config.yaml
norm: "rmsnorm"
norm_place: "pre"
norm_eps: 1e-05
rope_base: 10000.0
rope_fraction: 1.0
attn_scale: 0.0884
init_std_qkv: 0.0263
optimizer: "muon_hyperball"
lr: 0.0147
grad_clip: 1.0
decay_fraction: 1.0
decay_shape: "sqrt"
seq_len: 1024
steps: 6438
dataset: "wikipedia_en"
Each number is 128 + 32 x the weight over the matrix's rms, rounded and kept within 0 to 255. Layers, rows and columns count from 0. Numbers have three digits each.

# layer 6 MLP up, 2048x512, rms 0.0377, rows 1084-1220, columns 128-159
085132114144115127159091089150122100121104117170054070113104135135168146134073126131130134195159
203175101203130151167114145093102148106159104187056164140132098122077097131161093127152105113127
108118051073186171066140150148111139105144152087131139137181195117117138151117132122104112084152
099147151148167133135205117177115087028113126192087078116147054079091144180175111168092155204066
153126155129160061097149125128095141148190121123136159121120065087135174130109190127130163110106
134088093123196114099142084134175161093104098152167110146104133168122110146093132157110171153116
115094112156170115151149133164181079165161113121166133174133129149061136121102068138140112173165
113066114106122089119086159134162138108122150079142140151134130136110167130137151135157127123137
102083102088078142162062111157092152098197178128088190194121149145139155161182097136140057142119
106084121141099159134162087124060101092120095208155085083142132153096174171122156107082199127095
185059089112153093109082119117110094177167073113119185127157186130103114124131172114130153192072
127131088125074153132146107159135127139163164182109086089117119081166093130079136098153134125108
126152123103136103110129117125104115075136155128138144114116092107122126165119109178117167124166
163169161112135183192162119131146193130127112062179129126073093107158147117129161156164086162152
127192124110133033181164117117075116109083119030094084090172082096118153163094134119178140139151
073161159072149154119174100102118134077107079130147155127116108095129169179163110111118167176094
183146102142147131115174147160174084106116114149151091126101133123166112119099115093112118119108
130101136149180120088124085114128125098156140162185104125120125123145141139097153129185077146117
104150115122149137085116140116147121143111099139105148106131080127174144130121123089150171112172
114148207177109130108109145143089184067130101137130146167152116086134079170181174116157110121156
146127125091135156154141201062073145150128122177124144146114140153172150077125127151146054119136
108081103159131141131151149115118144116128151187129107092109160165156147123171108096061147146155
089098088146153118135137141118106087101114080110134141150155172196141076097128190141082105125115
103157125149097165151095088077131083118154109092145112117129148155127140121155197105190102176130
158163035153120140104137036138172159136180188164148105112124115146094066084164203080094175120137
148119143178095112192172105081065106140109186110161125096121147163156158139133123096157120131113
048157129158140129128103150084135171139143068072105125124156139079098115158149145120113144103087
091100091152129159113110148096113127146104120134126077088071134109170089198129104066095117085118
159107144160135156087138117126128149138108117129090153123118158185180103036157148114130128159082
149103184118134097113073116161151092132153086127127121127087136126114147081136117148139116172131
147156143122129149142110073085156162179082180138127149127084120077167183148145114126141152067172
192125151062153107104197112161217183121132125151100178121199170142122147097151041139158145093127
184199093136153127175128096184117046154099135181160114110147160080116181084068122148111138081154
148136133137151145121126144199142136122142136144118136084107043119083174093098154185113123118126
185128113173119093152110163113154129118103135046161181129107158103111099146158215137132210105113
144105174125163136096128107063150119161122142117087090116099094162103075164133150062120180100134
141096122118173094075149166087128149136148114056105142129098153129082099169129100098107064153115
168179108129129078134045155178154088144182147120088187160151082154153110129070171185128104149101
107123100132159169082149132100124096161164136132186099165121151142144143189134122149169145134183
140133101121154085092106133144122079065193088177148130111126124113074087064101168085145155123127
095108156125166116117103111128086133109097100103141117140147080116111154142107120187090166131073
133120094155093125152154118093126149148112112135123146104089162153107098116091090144154119102107
107102114091119137181186146092089108149102142127118123195107120138095122146085126088141118102171
163107143108118121135154135067077112194206110091133172146145135107129182151096158165130092155153
132153156125125121101107183142079141190147050121105151141124119120117176090109086106082106137151
086151080149151062166070096094087179114163124119125142182100123151132133120082163113208100120133
071132069137167108175152131145069074120110106161124135084193078106124132116169134147129124084127
104095179135138119148129085104133126173155136151149090186143046124098119144098120176156068124118
101152089184123072112162099135145109153105137166126138176136118155144164113038175191125212190173
151102138090072087131133113060099148098114144194127112145098122109097184133095145133122163166192
115141111131087090096136156116132159076158094139152114180109133125135094196205157101162128141087
148126161079110123068113101102123080123128106166159128102103111108131089105179130088077164126093
168121101101093115114196125132147141173145170155154093073155147143185135101185156103170111151128
150113113125164229135190117143146199183109135105120116092123108096131093110166117118080105150070
113129132097138109086111129094149182157118137105182130147128095117156091179151123122142113081114
129127131169125109132152093099089121162124151098109143146101115133138105112144107104095127089124
074154065095146122114112070163121130126124128153187081142098157125042051117137123191210067130165
146105141115089088129184133117086080123109160140147106177116158107155140108131121139193178146186
117112077081109127140130120137127119090111119122120106087156107109141157124088171130171147183118
166176142093148150108203108167128134131135129133203172114150102088073149168118167152109119166115
175148112142117141123133102186153097142112159134134140122151125128117192157071120106162115119114
099085152137181125135075104175147084169168142102140088101146111154141097110141157128137095188129
158144149141127154155086123179108125107129139109102075153190134147151122111102140114170079124084
124153168149134135117184155126125119134191140138150164063177187150090115096153158139151097058156
238111192136147114090103094123128094142111135126129158134147089086085137063117179106099053129102
124133156125106095124075208143208135115142129044137096143140172138092104106173123131098070147147
166149183119147092127146113131111118101142163148148148135157133166166090152118122176149177104077
111147150110072148128125099096137091096125079138140136107156153153109095128208143080089082107080
150131136103122139109153104124120129100038158205132134121079135175114110147153089153125141121091
117153111147143134115074132091118122123071081124143125191118180132188106110105074107183120115107
118114176141096111165079149133135097126091130119092142064101121176217102133186177099063179092153
163097138120179116087103103141069081167121120113074082103164139140135154133146129172158134110109
104118146136141074166140100094143166103114135135135213144145091110223137086133062148081119080177
129112127107161129073170141114177175170141073098100121133072152122144136095171190121140174142116
107169142133125122112145144175116122208083111154144135107070138142159172078096135061094133125098
182064119152056133082085172167152085186119131108152140100158171174158174101127148131183149101124
136079161211143107155129235122108134061150115168158176103165149145094164102127107071171174164091
133175171111129120141110110141143166147114132099109095141136103184136083131108155111181110088121
116119174115126121183168175154092098125142154115170053107139090146127150115122138129179184123068
114073133125102131130155090176129141163113187157089084108131157092116118048137134124182114086132
207148119085147139123064119124151125134110116127178112108100125175175124151133122172162134145163
077166141162150062096159053144128123108091162098078165107091168095161119185122142167147096141144
133130175116125181082110178135130180121136109102124096093110129102129081105161113106126133170135
065156181122134133121093192130113145165114156177135095079158159133163169201100122098117185155124
129163143105151111124205138126108146121103139066196165116110081096158112153109162129053146166134
166089129085077155189132188147153141133129095155126120132135137148170103129146121092133113142091
166140109065171124147056096073131072147157123172102122140130130127112074082117113109126136131149
079152129085131159123167127140138123112101141135138103140133143105070116168204110170125125147132
114179103155055161195142062137179133106105147145121101151180143128151098103124155166164129082179
113128169136164136098089067136116123120091172186089128070123115138154139089202103154084131159140
149126102149125104135161138058121201160090180064137130120055112118124166090091140106135157112153
079085103161125068113148127137160101078151040134104104143141186080164096145116192114103119125138
098148120101135098059191118159076151116114167121167126191084132194129150116155099138148165151102
133125160123153153110166149127123122132145154125069136159104129088137128175098108076116120115136
090090195153104148106119095104129132165097168151087111135124223128141109072080137105156102194139
146111141131083170131118122092151153113157105154119126117108122124128096123126068128109134191134
109137155057124151086120027120160137133113120076090125080099089097121109157144138125161151143134
081159155146127137110105143149143150091183136092102081141103137108157075137173131175114143189174
129102180184170119096183160131177097096156166106103084128159115123170189114104079106111146082140
160107139185081162124095144100172132195133159133122073138146162121117083122156166083120161084080
128147104129181131080106110127147133174104127099196099125148158095128179121126093141127184065130
152100098088126142156109151126150104096211095052153103150138069130137168169084133120065052124137
201125138107168103155102165083122164111064128082116126120108140123143110145161117172174147134108
142136155146125123107124174128132124127137116106127137088122130096128126140148171100160106212111
116149170090116150109124137143136116058159149150115144129161115158133086112146088136138117122092
181107112118069129093126093109153157117107102137108139124153091129146164126091097052092077135080
152134129142140109101124130177166129181091184125156122119114121145153138174125123127159141063138
093112140116099091135089120101095163102055171174185108105177151149087057174100149138107141105076
120109109113121114088033148193153112074103103169152132103130155177140090107167151078108158160162
095139137174167137122118167167123143137174105201158145135180175168126091146161186116101140088149
147143116176167145137096132122133173116147120128147094149160076145165113165139099115148091103093
114083111123120177163120142135119129143136149184150064181172174114140118137117139160171149149101
128125155136120161119135109131109070134078171168147134141179122118096127176115161168100173121146
143162154135144105133150102141148122103138125127138150129123048094156104089133094122184125188120
143100086125081167078114121126132151128137122098114098118101167130147181043097125170087122118070
130146154125132096146123142117144077114110081134085107195154154131140162085119142141148102101133
120145073059159091054102137131107093160183115070069135129148136174106162154118028164110125150124
143114127131136130153158155078149150191148156135205098128171130110157083084118136161123066139081
189151152055077101112104225150171121128068156171162138076147137152110171174132065112089114074105
123197080095105140109142058115086120142125076117142131063100153147138177104134119121100183185116
126144166081112170099092121114099091184101037128129125087123116095122165137168180171215108151133
102116116144089129064134133116116148172120075147171096170211132126152120124118142155134087129105
133109124136147133108150078120134107089192113165150158154111102136105117104065078106104094152173
163171140120157130198121179130143108157131137065170079103080119128152123082082163146115088107147
146140096124126110092122091158179177103133152131139136106144175122122136112103142101111171106161
143085090212136090152122134167113114110133131098195136136116157118067158140162141147118108103089
059095112169165148098141173187101120134186118114135159121121149069073139151095108121066106137128
180148127163108125125149077187126120153145081196167134178178105096174106102119106156157100146128
159163168058116153125150116043096101154168110092099160108093059123098156104096131204141158042158
138130088143121083112143112099114160132115137080118134171040081064101087150156127147105182087131
140062120171168191123105109140104122159157084119113066194197148194125133173138134156167136133166
155125087112092150158138165137076121114114174065156130137172099109145109160100149104129143050074
112178128116139074122122111108134167171102166131181120164121117196111142119131129167126110100141
116145163115125129064144160175148129099087121142180125175158136134174143134197108112103118112153
129073131099163180087107080162085176150087151085147176116117161148109139165148149142146099094140
148164190103128070144189155112172133103140149100070145170099125091137109080146151175163170097129
154164129080165113067168061127133109119122073135097163102151194095121078082119137079071154157192
# layer 6 MLP down (transposed), 2048x512, rms 0.0377, rows 1084-1220, columns 128-159
165143169103102138115106182169094092167163088144163095154100132182072165143086153131119082139131
128128139096067155141129051145126163122132135155167092135105182143154148081153192160124093197155
119068170103101124108098110194108155123164174083092156139132095088111109110000150167109120134165
110133133178145128114135087117096132184086167157139058126159142119104128127030087124139114147182
100121133148131131103065142146100116184086094090143099136141182156076074121100164110141120127139
142159101107135124108114100136141037139144111105071125111126096146144137192101095131130129090200
137099142125159080125202101177121130116150143121116113161142135124106151190082109141000135145159
123101087153163132163089149112123172090111103132111082111135181177153126146139143101140081100153
087175093094065146117144162105182142125136128102179097172155146164152133175198133131177054145123
138096116159159043113136200101109094145118083129155114166212161107121110110155076126096091124111
085100096098100105122114139070155150166138048099132128141072086113137094127075176161106116144090
178106159136132134105166129212082143122144161145161119119110165162197127084137100116129083136117
142107137116110153147081099090098106126138118157128170139124142121110132138144138162155181125160
104109116134111129144136073122167166131126115129135115110091117169138150130091075135149141136113
144113135114120099118141127141120122080101119129140124113130124219119143115118142091042119093104
130110111132156194177111069107072159144108141109097129100137148109178119141149147130117141115146
144110113133149122108152168169152129116140129189108104109070150121102168087126122071121151107082
137124099133119095111143127139124151130096116141097099090167112126119159106141128198166101161102
067162123097102093072102150080159119175175173135158114187138085119144065152138055158111114142174
155115118158139111117181225102057138189147131133146086133133087153092119148179177120109127087111
110131122069162174067121129116112178180150137168147123172125119093141147088133084115086097161097
131110116096084108109134133155127136082107232143111100109083153127126085140106154133099138099120
144149174110148154117122078088179149138062158110092112040111147076122167171114107078119120114168
153136102133159088142174131122126163121059150046144160120095176126164161129164152151135139168151
127108086079119193211140153163103128064183164102157142153230089106164122115101182087141083117098
085152160066081180111150104131118101132119093161174151112108123172100078090155158104187161154122
118115176120115076083146178094113155131137140161104102102118116196089092085116122070158140150150
191160171051114140132171125105132162127137113160188094093104132096139071130142118088115205133146
119142138113110135173137150102090040185113138086157168070172120091062098167165181158170213125164
084182107090107143102160099140077151142140181103150113114127115164204119150119146108183133162181
104094146141080153187133132124141114146056125113085201124151132132161172120202106103130164117149
116147128115148169152152103147177154176149180092051138148071157152149064105101128082136146165146
058098050126101112102145128167151113198124110144128120160101121148122113077121115125125129088121
138094106181127193155140132127139131150125081101096139139124138142096097087091150113109132136146
140122108203150162093105087174199142128112144116162159140108100098064080116145084160087152107123
171127134116158182198146127170132147106146097165108141128116115140141138099113101148207203170132
093112129183098153181121102118120101109074113157072153133146142122182145126108174164141119107194
107133178120145106123152126156193136127171133078120089149124119104128121034188094095156119092133
141114121111196147098091113118153154095070134086079153109123128137133105082094177104111099057098
135180188195123070173129168149111088079089129114093118158075140104181108127122185114137157153143
083193126148092189192173087105143076127138150137153060163124091127143123100154138121111119114111
111178190128125110119050131109117092143130084139142154074124140108149089158074167072127122161156
164177151129123129124131113087147136146124152102150145167069132118097094120126124147206097141134
118168143162081128139090118095132088148125101068170154079117091176150108126091204122176164117088
145146116159157185142182106159157163129111195086122104070098133152136118092082109194155117103130
138142103112098111130165140135086214139147190119093121122079125166114095109147140105207139062083
113197140181158135169167123140103096125085131115084106158099147082106087098143150111134133134116
086114116096080130079094147075129093119102148152140152125074107125118149134108076167144159096159
114168150134080126116137134143127108150157143088117174144136090112150109126124140189120134114141
131141116096105169088145124129172112148138163126092120141096153116164145189111083144145125124128
137153113152142148108158085145125100127102108148099152179161149175093138109128127153137134105122
131115109075105154139125125134122165139118143123125082075164152142152110125136103168084082119117
143074139124142153139129110161178153123097104136160104138151130126090102127132134085121186198092
142122148087108116167161135148129077111118134105073053161133181180161092087183142170093160069124
087129117108086091112161057152118127153153144097100120181186075108144128122080121141155083114127
109152199144075109072186122133089140193150179116151119186106164073142162114103119117125127170108
088083118155090164143123122095152127172112186121093062081121120094089055142146110132155151157068
167080156156113128212229091111149116114103191098101081132091141104132194160150109167162172153151
126096115141178136139117107080153156079130144158180102154155110112079151126131113102143130166147
095116140095106152174128125109168068089076158129122116140099094091124117127131073121161122083127
155117123106125154108128088117134180084166125126079060102119072152124150176127107107141094129105
156118094130115187154136124126153155082128091118161156105105151136197153066128150112100113160150
079138140106117164102106138119075168101101132158144161178146083147120133199189150147116102103108
127161093143118113097205116085155160099153148174138098137152104164157113136100119101142122056187
088124078142162110121115125146153133125188129142134153138050069121131162146154129122131106120133
139116132129124147112141136113085118113094109156080174156123147152135129115167085113046118147122
157078053091092112191153137141130141122088043097106129118132103125137084151149158148161115169191
147094125134137060126150123154140111120152147124141149126141137134126117161144128190085131162036
123166155067133140099107118123147118158170119141182135087127147149205140131129166097166087096163
122118111125103151130124142164174133140086168142133137118115169152107116141158077156128125083042
098159178150154171112086121147058083105114138095126134136112137163134112130099126107157139045148
178135090093115098122131074124153142182174152087121125131111109114173091089120100151142126120089
139125169156114094183089090113058148121185091121128133110174116054097128139207119130096163110150
171135151163087107143090121180143124154111059088125197179127122117130176119126166130148097133120
184114143146164150120067082180160101117136108135127180122122167120102077153132127120120143114137
118084113124150152124120126171144172108108163177078078137193113142124120175156140149136079075131
131155102146107198116070128112168153128053164100136161091145163158146121205105078075174127137147
122153179159129162180119083059143163158149081093081080100109105040143121127168114119075102076107
122135172150116104130101109122108134143128090150136104110148108110156135160088121119203147183115
102096165086142073079192097106104162128133149140178106089118085088148120158140105134210123133146
158191156125171124139106093160116176123117119100116106177119080191067159158124094144121146123108
083163140198163131129143180120161151064118094115108118117162141118095146148127122082198100119158
187161131127135200139140131107150089170118151097108145145110151114165119077108135128110184157141
137140104110178147108147140105073121080107188093163159151111134113144125156172137197119142159147
128138125122144112078084112099123090098151195153135068114137126133078145138108094156120095075151
173151248136174150126126130142120094153103167146057135034111169155119101149130069084077065062125
121123142111168164136146111189119139112092112150166097142114106117111147142142129134137154124130
122120074155130086114125152088099082109103099136131132183118121116118126199123112157117125181142
117198124106140098114093127174097120089135091162140092113190108159108110088154129089221130066094
076157172171125147118121134138086091072043116148128106125128133166146178122134149157165112111089
123084108100095144141121163147118088106143138140070117115192099094115115112156135155098074136083
138143125127153177135145135072102179106110151082198156097106162116178115101106113122130168167173
196122132134163159158160126127151173089200153120168205094125099106141096170154156179104146137095
102095092152125157122133144111127114084130145109109055087179137127130109163134145059172069092141
073171132152118150146124118148101154145115085079114139066135058116140162156136085077201175164121
143078202119126102087109117138137153128141091125069075109143121105126077126197132130122140120151
140116169120131108154089094132107071122105197109072108108146146151069062137124096180071138176160
098143127163108138084122157169105153083178145073062140115147118094170093144081207103084204159141
083129135105131071187089147078145132102174106125075147089118117165078125158065131149135123155140
153184157082096145078140143095152133121151131142130130153160112067089108156124178116135117010122
134114143093120129115165155145166171089130145135131129143131158135153150183191092112121211106155
136171088143198147138089083130156109071127093183103129175127133148127114134143142059116179130103
116148146123122165166154162247184114113103168126121135155118144121149138206147175118148141157079
096111113151167148151135110170133171130169115122119159153115100150146151110165137137078126159134
080097118148070102115156091091138105136028132136120123130094132119126166101134194115142150121106
116126097157209150098113111172148155176123122139168123155128120150129098118149160144181136176120
081103123111155143094199119141130134105120205115048136109050154130098165106137175157190119047086
120116093122149129175148086179051150089148207061149120158131140123153179126137109123141084129158
101107130111122081178115034071149123157156135142118138174159179137105146060143153121134108194136
080147152078117120169086166161100078139107168123144103170181178139136139130143099163105121124173
134087095063063139156119130169176189128153158141176159129131135164122121211105139183128064127133
058166154156119169072109088127149132120109177084174150160103139143078127107094064074087117116178
149120147182167061173105080145121158127143180119071127160114136170114119068140159098143128085151
106149095152110152128153159065145146113097139089087083137185158115079148102102093109127137125161
147146129053168088167139074138210113124162113126122171087129141130200179120088099145190146141060
123059158133177136132122076116135105135124126118076188151085154144140074149088091135114157112158
203125178116113189121096143104182169141104093112100084130110174169090122109167191118146100131078
119147210135147132180077122124123116118107108136157130139128101141163163143100128145148052156202
142117072089134126082141144232104144115099090116128174098091162143198129140125015157084160163113
084133179065151174130102168142140090091101101031127126148139102148130091101113155100139069137158
143106115149132112081115106161146185121109135073122096158112120170085080124075119149136150127110
085119075111139066128141105144139108110124188105152162063105095127115156102088111131136190124155
152143175118150157111119155067134138124131118177096140099208145132120132162083136114156156127112
129087130120159123131127113101153135073086116141183151128121130146123136118153137097120112092076
144083160132146137106199136137079120156113130141123108145136106101147129133119084115113149149061
109137117124143149137152139128151102095094072135151141107180171153111149075122158155091187073140
158151102100112176166112166138136142154115157101083107100110119139142119146116159081129136105139
148139165152119071088169110140142136170140111212147126188135116082121157111100116047081115109146
118149107087115137165121189122127216091139127095145178125146096152083082134158124130152159142132
105140179204120143194108138160117123084173091179163071150122090079138140119164116116102134128127
119119151101152097124156134193141162100155115135168161157151143128171137112166087110158104153151
127125091127147082101132149143175075124103149122153115144086047154109154123179074170170175130143
112111150144137125122069119076114142162118164096122135107070167096138125127106151139066113102124
124110108122170125123151158150102113096180123094133125090138182165130111116132185049105077130123
096133127121164141143141129113153089148148148104175117085109115142094083108043109111187131071140
152157128078152167150150091135107135135133096146089126124093164165117132072101115226129162070151
177116079117082163131083088148108087157127098135104132128158119164194171098104106100082153132149
# layer 6 MLP gate, 2048x512, rms 0.0377, rows 1085-1221, columns 128-159
113075195136126132116116067128083083183162149103135111128124135135138145130135118066121090135093
109171091126111059141099117083149078198162143139189123155090124171120107164067163099146107156103
200165167107116191107099122067067139223118102113128149152075108162116095136150144087166077084204
143157105128091104097094111094125117088116170121154107136137115107170128125114111134093120138141
133181162126177110099131100160104130156110110152084132054087088133158114115138149152144142172101
121136131089097160175107103091187125122150115158113124089175088101235136099208153131148183135163
092094134160144123158130106195143141126100130096130079131152152121111184088146067176132076139135
136083062134131127096110152152115078161103126132102124160134105133100145133145150122081123117061
091176080135118121090129130094092156128170082114101213190071142184078137158126111136053098111118
097136173134175091085080111127176124141160121169151158142125148123178145142159241158154092119167
094050131107136118191179138119069097108112088170148170109180145110109151123108094196074101150161
136144134102171148109101142154120123146120107124122175147097131162167170163116113131121148133149
115153132158136147111149129110159123164097083116142130127117092056111200160115129137092157110160
094095078109099118152170104124132143128158177121140144062139115163073123181132154172154108130123
145096135146120113164062134087099132078190103142091137102117144145163125126137077124217107116141
150098113134145119128144064105118109135141108135077082142163082111117092111123134179136140145096
121140112061146022140187171112160131092126167089183070133146102101098120120091105191121122158138
129153126095136133088157080102205104108125121121087186130102109161151144182161075073131161122164
117127095123115128093120099147103147096119134167087135089198077094102013113125152109151166137129
088122116160192149130093080098113131128130115148062098137155121157061104085131175165174104092107
084111140161104131084145115147169095114167103141152122158147098137107120157086082102144135103108
131111134117133098168151159105073141188079118148102122156116127135146114103130137138138165136134
153111083152119154134104096127093117114142136123114112125147133109063144165111145178163125116154
132093163121072122133144157089069109127092152135134141075103128133099189117063087178150161160164
087158146082112110115116169134158131149091090153104127086078111117061169067102120079135128128126
157080133153115116136179110132125109101137096084174127138085142056132139155152128140112139164131
118110144075101097127111088069088118191137104139129112116139134056119118129113145166102123120141
105115113119135128109122127141116126088098146083096163182069133147137176108117171158138175088079
107094131135142059099154120090097133121094059110087091233086148015122153108133135122141124134043
111160124120093169147166162143154132090121088146125130116188114120156143156139076181178116123137
146159156173164138126121141146154143125102164113146104139120098093110150193124164084152132111166
147108086132128147133087065040131101098169143130112079108124109150143085148177131100073154143108
157133120159111127142132172134120138095162127136180128169158115151141115176120172142096107100126
181194103087107057060112128081078166146137106161148079151116123080089134093117135091142129150142
120140161143118080030059125071130098116158121067121172103096098086127156143104109114089139098103
168129114125136128171174142126127093129118088100142181128054211097133114092124195121148115131148
113117106148098109152116131151148121112104149097106163114085108139118116061097131144131159150120
198164071117125148132117143100109141142139174172114156137097119151102177121074163116157118104160
134073089123074039122134137166155072085125191108104164126092103121109141057175031146147178124080
137119074119123113136094131076106106125164142176167130204185113167194110125116104182158182183102
136147201157141128192092097105084151140170131108147106107137037087109158100125086160175157107130
100101087108144076140112161132083130114142184116111167165136185089119152138104179145152113083130
102164165110105137075122148129127172120182102148088082111114158102131151214161167178144129206173
097116140137146064135235166138173152106106160113089105162145107088042152132097118151116130145116
081167086145086104052108200137122158104139098109120167144087083105122116092101068116157177080133
149103164166127116142122137141144121135138101187125156120140156119110119083145122120181108116131
166129123145156094131160121183077082140139163114132133141136164136180072114157094177076105134155
110130152095118082119140101127112146118105138118150167118180170086125089148142147174137100119153
208060170094142153169140117111092085092150021160106122126070162088084103114048105121101133168163
136111119090114129117124137089113162105121122133102152117090092087110118094093146170121122120161
183120154098137135104125109112100132151189095110158132153152114136107121103113130131123129061168
091109100169127130154146145151128135100133118051133170156150162130111179123080150192119103081133
106147139083165140113132153129103075123172138083165174123105152093148171147151115168130164136061
165121139143130170044144105085198159121085109079167145125130173159112108176134150160179104118112
182136157130180129166138154148091144163120132088159126096069124136151163128160142120118185103057
120108156100091170154218144083155133148087122152173064151068161141132075147102104087117153126177
124094119113214189116099163120077148142116103136117151113144103155138101161107192168091115046110
160132085129152128098054127110123072116135099099127145168109111085118135098126096162112106139143
089154137143136143115118118082105090151070092096072130070158121149141115084104149148154108114115
136100152134133179083068188119160118139118085130167108090134146119126149171120135160115135108122
126124075159103134202106156101079150136092217134050184121111161172096130165093115125101110091093
140160149126109110097127130099143125137122171181170198089119175117154119155181105152066155101076
161151095176106082147141098103119145134169086071073181130076131111162134091118140114083169121139
119088124166148089089158132129107129109190160106127087132159098148109105121162118176078107071196
104100175127153136065142133062095103183156158099126188153084135107104194121130155111090144000086
164184123081172106061182090138162074141188146156149143158159117147173164103135148101133109144053
118138120153129154113126116147113122121121112041067171214097115186143119150085080141127085129129
122157115193160161130148149102100150137202089162023177118117135129127115203146110154152064149133
128185121107127128127069114038098166116164086176148114163148134128127072143100184164106131126167
124180138142143175077170127127164162167213099056128098202126114088143162092103126112082150148078
160149090177065093176206124200146086144160156089128154140085110136121164139117140123159097101104
133127127107118066128136108063147112063126075157145098069099038114171090101128125111143034133159
158150206209114098165121175155098127085089121124133165125116135130118079148097087092110166134101
106163116159125105145085081126182188157099212150121160087127143145116136179144112126182116120153
055117152091156085174134124171069175139103136105132144087049160093189134142134089186085137124220
157129107153127165151106172069141148135073128140134144125121093112151129164152136115241125172120
110078103138160134073131139136123184174161123092147169135054153104166062108148125151102199140153
056080151187143101158085148142118117167139160139091158098163168124190154155123170065152180119082
089153144066142145166140167096113112097154088110055147134064102181102088134096134140125097153111
129109175131124122106085120120170083171197128121162110127060061105077059143107129161102130096142
130154117108117143172159130055134108123031102077112169133092156112117121138163122163125141116128
092098145134142158119124123116090066100148138159124144136114127124129145170101197082154134064137
108135191100107140080126153083149099124218166201111140113113185168152165046126102131105113107185
144114063174196118106069191102092150072117167134199064128136102092103201159127153151160149127179
145128140101084138156142138200137149130128052142123209128113138123133071195164131086118186144084
079153137128126149120123101144095143093142120138135137116104110114162162151103113108151131170145
150193134157136110122097132112163148141109131125166131120115169145185142084104179163160118138058
149171145111169130114159101149151100092137125179154187132103170081102163152113147099125149103027
126200097087166091106155108151113095171159076114102173110162181095122119111153093139143067173124
156151169197144141104108106103116170186134086116158136103097173133175144097097162100187141112142
101069211165178054103149141086188117057134091115105089145185071129125146113167157163112152082130
151124168097154178078126121155132151140107081143155162096102106155190156062073134117178209179107
139178085152128153113115144104119136123135205108123106113162125083124141168213132144136130154092
133158147112159150107110144151125131103130133139146152136117109097153120095140138148116112139126
179096124118139113106117123121137071197087097107119110129136124109168133137118168160106191147096
155141190095148112161175121139085068182201091141096075187121115089181141105164211070108119134153
134143184130129124134115120126130130095131084156082126141094072090116185188174108108128163125152
162133131166120110197114095129146161056215142129109119112098076152135132147073098145107086197123
059154116142177065110185118135122169111141164136120153121081112107164164114117135179185151172167
126097027130151167111184106154167158133112096122094125122094109160117126140124185116104154076065
115118098140165068120131163132163161114140161100141117122139146105088174173116177122096102105128
168159099077169159153166192116155164112088155224123137170163132096102161147086100125108148129102
140102139108134181081125094092116183152100090162099194175090125172125105162138141128103142116114
144113096157139142108148084173089093151071101131131098084165125106179189140160120115134167160156
160157089125089139103141108099128047116130119137137097079066161154156120120170164151096096087158
095105100122133112127090118106105112128151112128144096112134104066124116143075132133137101153096
127133148078169101133076119099168170116118156119135094088113139090191143107108116096086131202118
155129078173076191204116101135150141087135106089167138129140174098169151120166194086114081146107
056114136077119136075089140132107175103096115129137085119124104112151141179156191065159099146140
101130153144110172153133196087120142132127115120156114140127127117089102130178128149115148089144
118153118147092142180139127103116121116114127173123079167100146131128151120114158117119089152117
107140168106161144127077123113099150018158085104113118161104078113059130114146161114107123147083
115100093181096178110071160113153108151099121107125125109174140143121111118080163214157134102140
130072150145120139140087130141094168157136132126174136114163120092110146099099071125110126073076
156147066118149133172110116109153072211169132182125023142083163104114123138126073093138131176168
135070112142075070133113153126056154110163146128151161062147125140174139160147135117114142147130
149109096125121157059130091107118153113155124076121150128091123186080117176158135160073152106155
174136135124110075141184100107135038130152137103118171152109116148080161166092165109143133084112
140130116128133140081088133178094127050123131123113114170120144146128118178072076148177140105051
113124176091175097137149139086121082149156148182112107109117087111109104145175147112098105128114
126145126101139189115156093150164125068110108120146104134142129188140158162149079101113157145112
134148125124114089123097115115142122106092135122172105121166110104170114105143187177168079149140
133122126098124138060128175133105136113145128125099094088132111188134170103172122123090146122105
117156141142129124125118158122103129152133046193119124136145183175146127131065120106167090122142
057113134175099099103132119126094138149134072183132104183099170122146114150145128082141154115109
092177124157187060078097175074197197163136121181116096148158105022126138170113152097083115094118
141119174085138143134118123138105117158126174085141169106097131101089107160150099160105111126159
128183100093117151157164173118063136178102072094161126127115177095122150043152126093108139115094
152111109136140100137119152138144150174095150078138121143101097142077159156120105179100138064171
115136145119103124146115186153158132172142109203164151148118141144100127103123143090123106045098
091163144102113154117166153115118135118109175209143143066159184098188075107131191139161087132133
141145184140113184150139101139152071137088162156154122151085132108071105148144086060145154146145
099101140163134127163181160131108096132149130159163137098143117177108125149116066149137158137131
115139072163091130130106125125183178187172128124129129123149077110121095121120106132108171086082
142130128148171107084168108000129132120123126114153157124099115153183092128128157158147141155121
090088188137177120119109155084134120110142202155066133155181155130190105117154130136152055112092
144115066152140085090192132082114090129145107151117115150038153160095164130125148138139148087110